From a checkpoint of a small transformer trained on Wikipedia: learned positions.
Each number is 200 + 20 x the weight over its row's rms, rounded and kept within 0 to 999. Layers, rows and columns count from 0. The size before them is the row's rms in percent of the matrix's.

# layer 8 attention key, 256x128, rms 0.213, rows 248-255, columns 0-63
102,203,175,203,223,229,176,203,174,209,205,225,252,207,194,219,166,169,210,176,216,210,210,158,229,191,178,200,219,217,199,196,202,201,215,183,196,206,206,198,220,244,196,203,207,225,225,225,202,214,207,217,190,218,226,220,155,236,187,197,208,209,191,205,186
104,211,172,236,197,212,218,191,190,219,175,201,186,168,207,211,174,216,225,175,186,184,219,239,219,212,180,193,222,218,207,191,200,213,226,205,198,180,211,179,166,194,201,184,220,198,236,204,182,215,183,217,188,181,191,186,176,197,214,202,172,204,180,185,215
091,198,202,213,205,223,176,201,177,197,204,176,208,215,196,226,183,155,170,194,184,216,162,191,204,212,195,231,198,239,171,232,188,176,208,214,193,208,194,229,217,230,226,198,181,208,186,196,199,170,189,188,213,226,199,219,213,190,199,206,157,188,210,216,192
098,200,208,194,183,227,191,168,196,170,243,226,207,190,163,193,218,172,173,185,187,229,219,188,195,215,218,201,170,180,208,195,217,194,204,226,192,171,218,195,223,180,192,188,225,190,189,191,217,223,209,231,195,204,212,191,197,194,182,194,236,200,190,222,221
095,177,223,210,204,206,225,211,206,177,168,145,194,215,241,207,181,184,218,222,257,198,243,179,221,157,208,189,210,140,185,204,196,211,198,161,196,214,204,176,187,191,200,212,189,196,186,206,212,181,181,204,200,177,181,193,228,185,177,222,198,217,181,210,225
106,203,240,197,199,210,200,187,196,186,219,198,202,213,172,184,211,186,209,213,182,151,182,167,183,171,166,200,210,195,198,214,219,206,167,222,194,214,205,197,192,213,184,174,168,211,208,196,167,176,185,202,172,228,225,179,187,230,168,184,192,232,215,227,199
095,214,188,189,195,180,225,179,202,184,181,207,165,178,200,177,195,208,195,176,228,226,207,205,207,216,228,170,218,197,237,206,207,186,174,208,228,204,154,185,236,210,162,166,202,211,222,192,219,183,216,204,239,189,170,203,203,196,198,235,189,174,196,185,192
099,218,221,193,204,181,237,207,207,212,194,217,158,205,216,179,193,197,191,220,208,181,176,210,220,189,172,221,210,235,195,238,199,183,195,169,188,175,201,204,223,229,215,179,225,196,215,215,155,194,233,266,200,219,168,232,165,178,205,184,208,171,198,216,230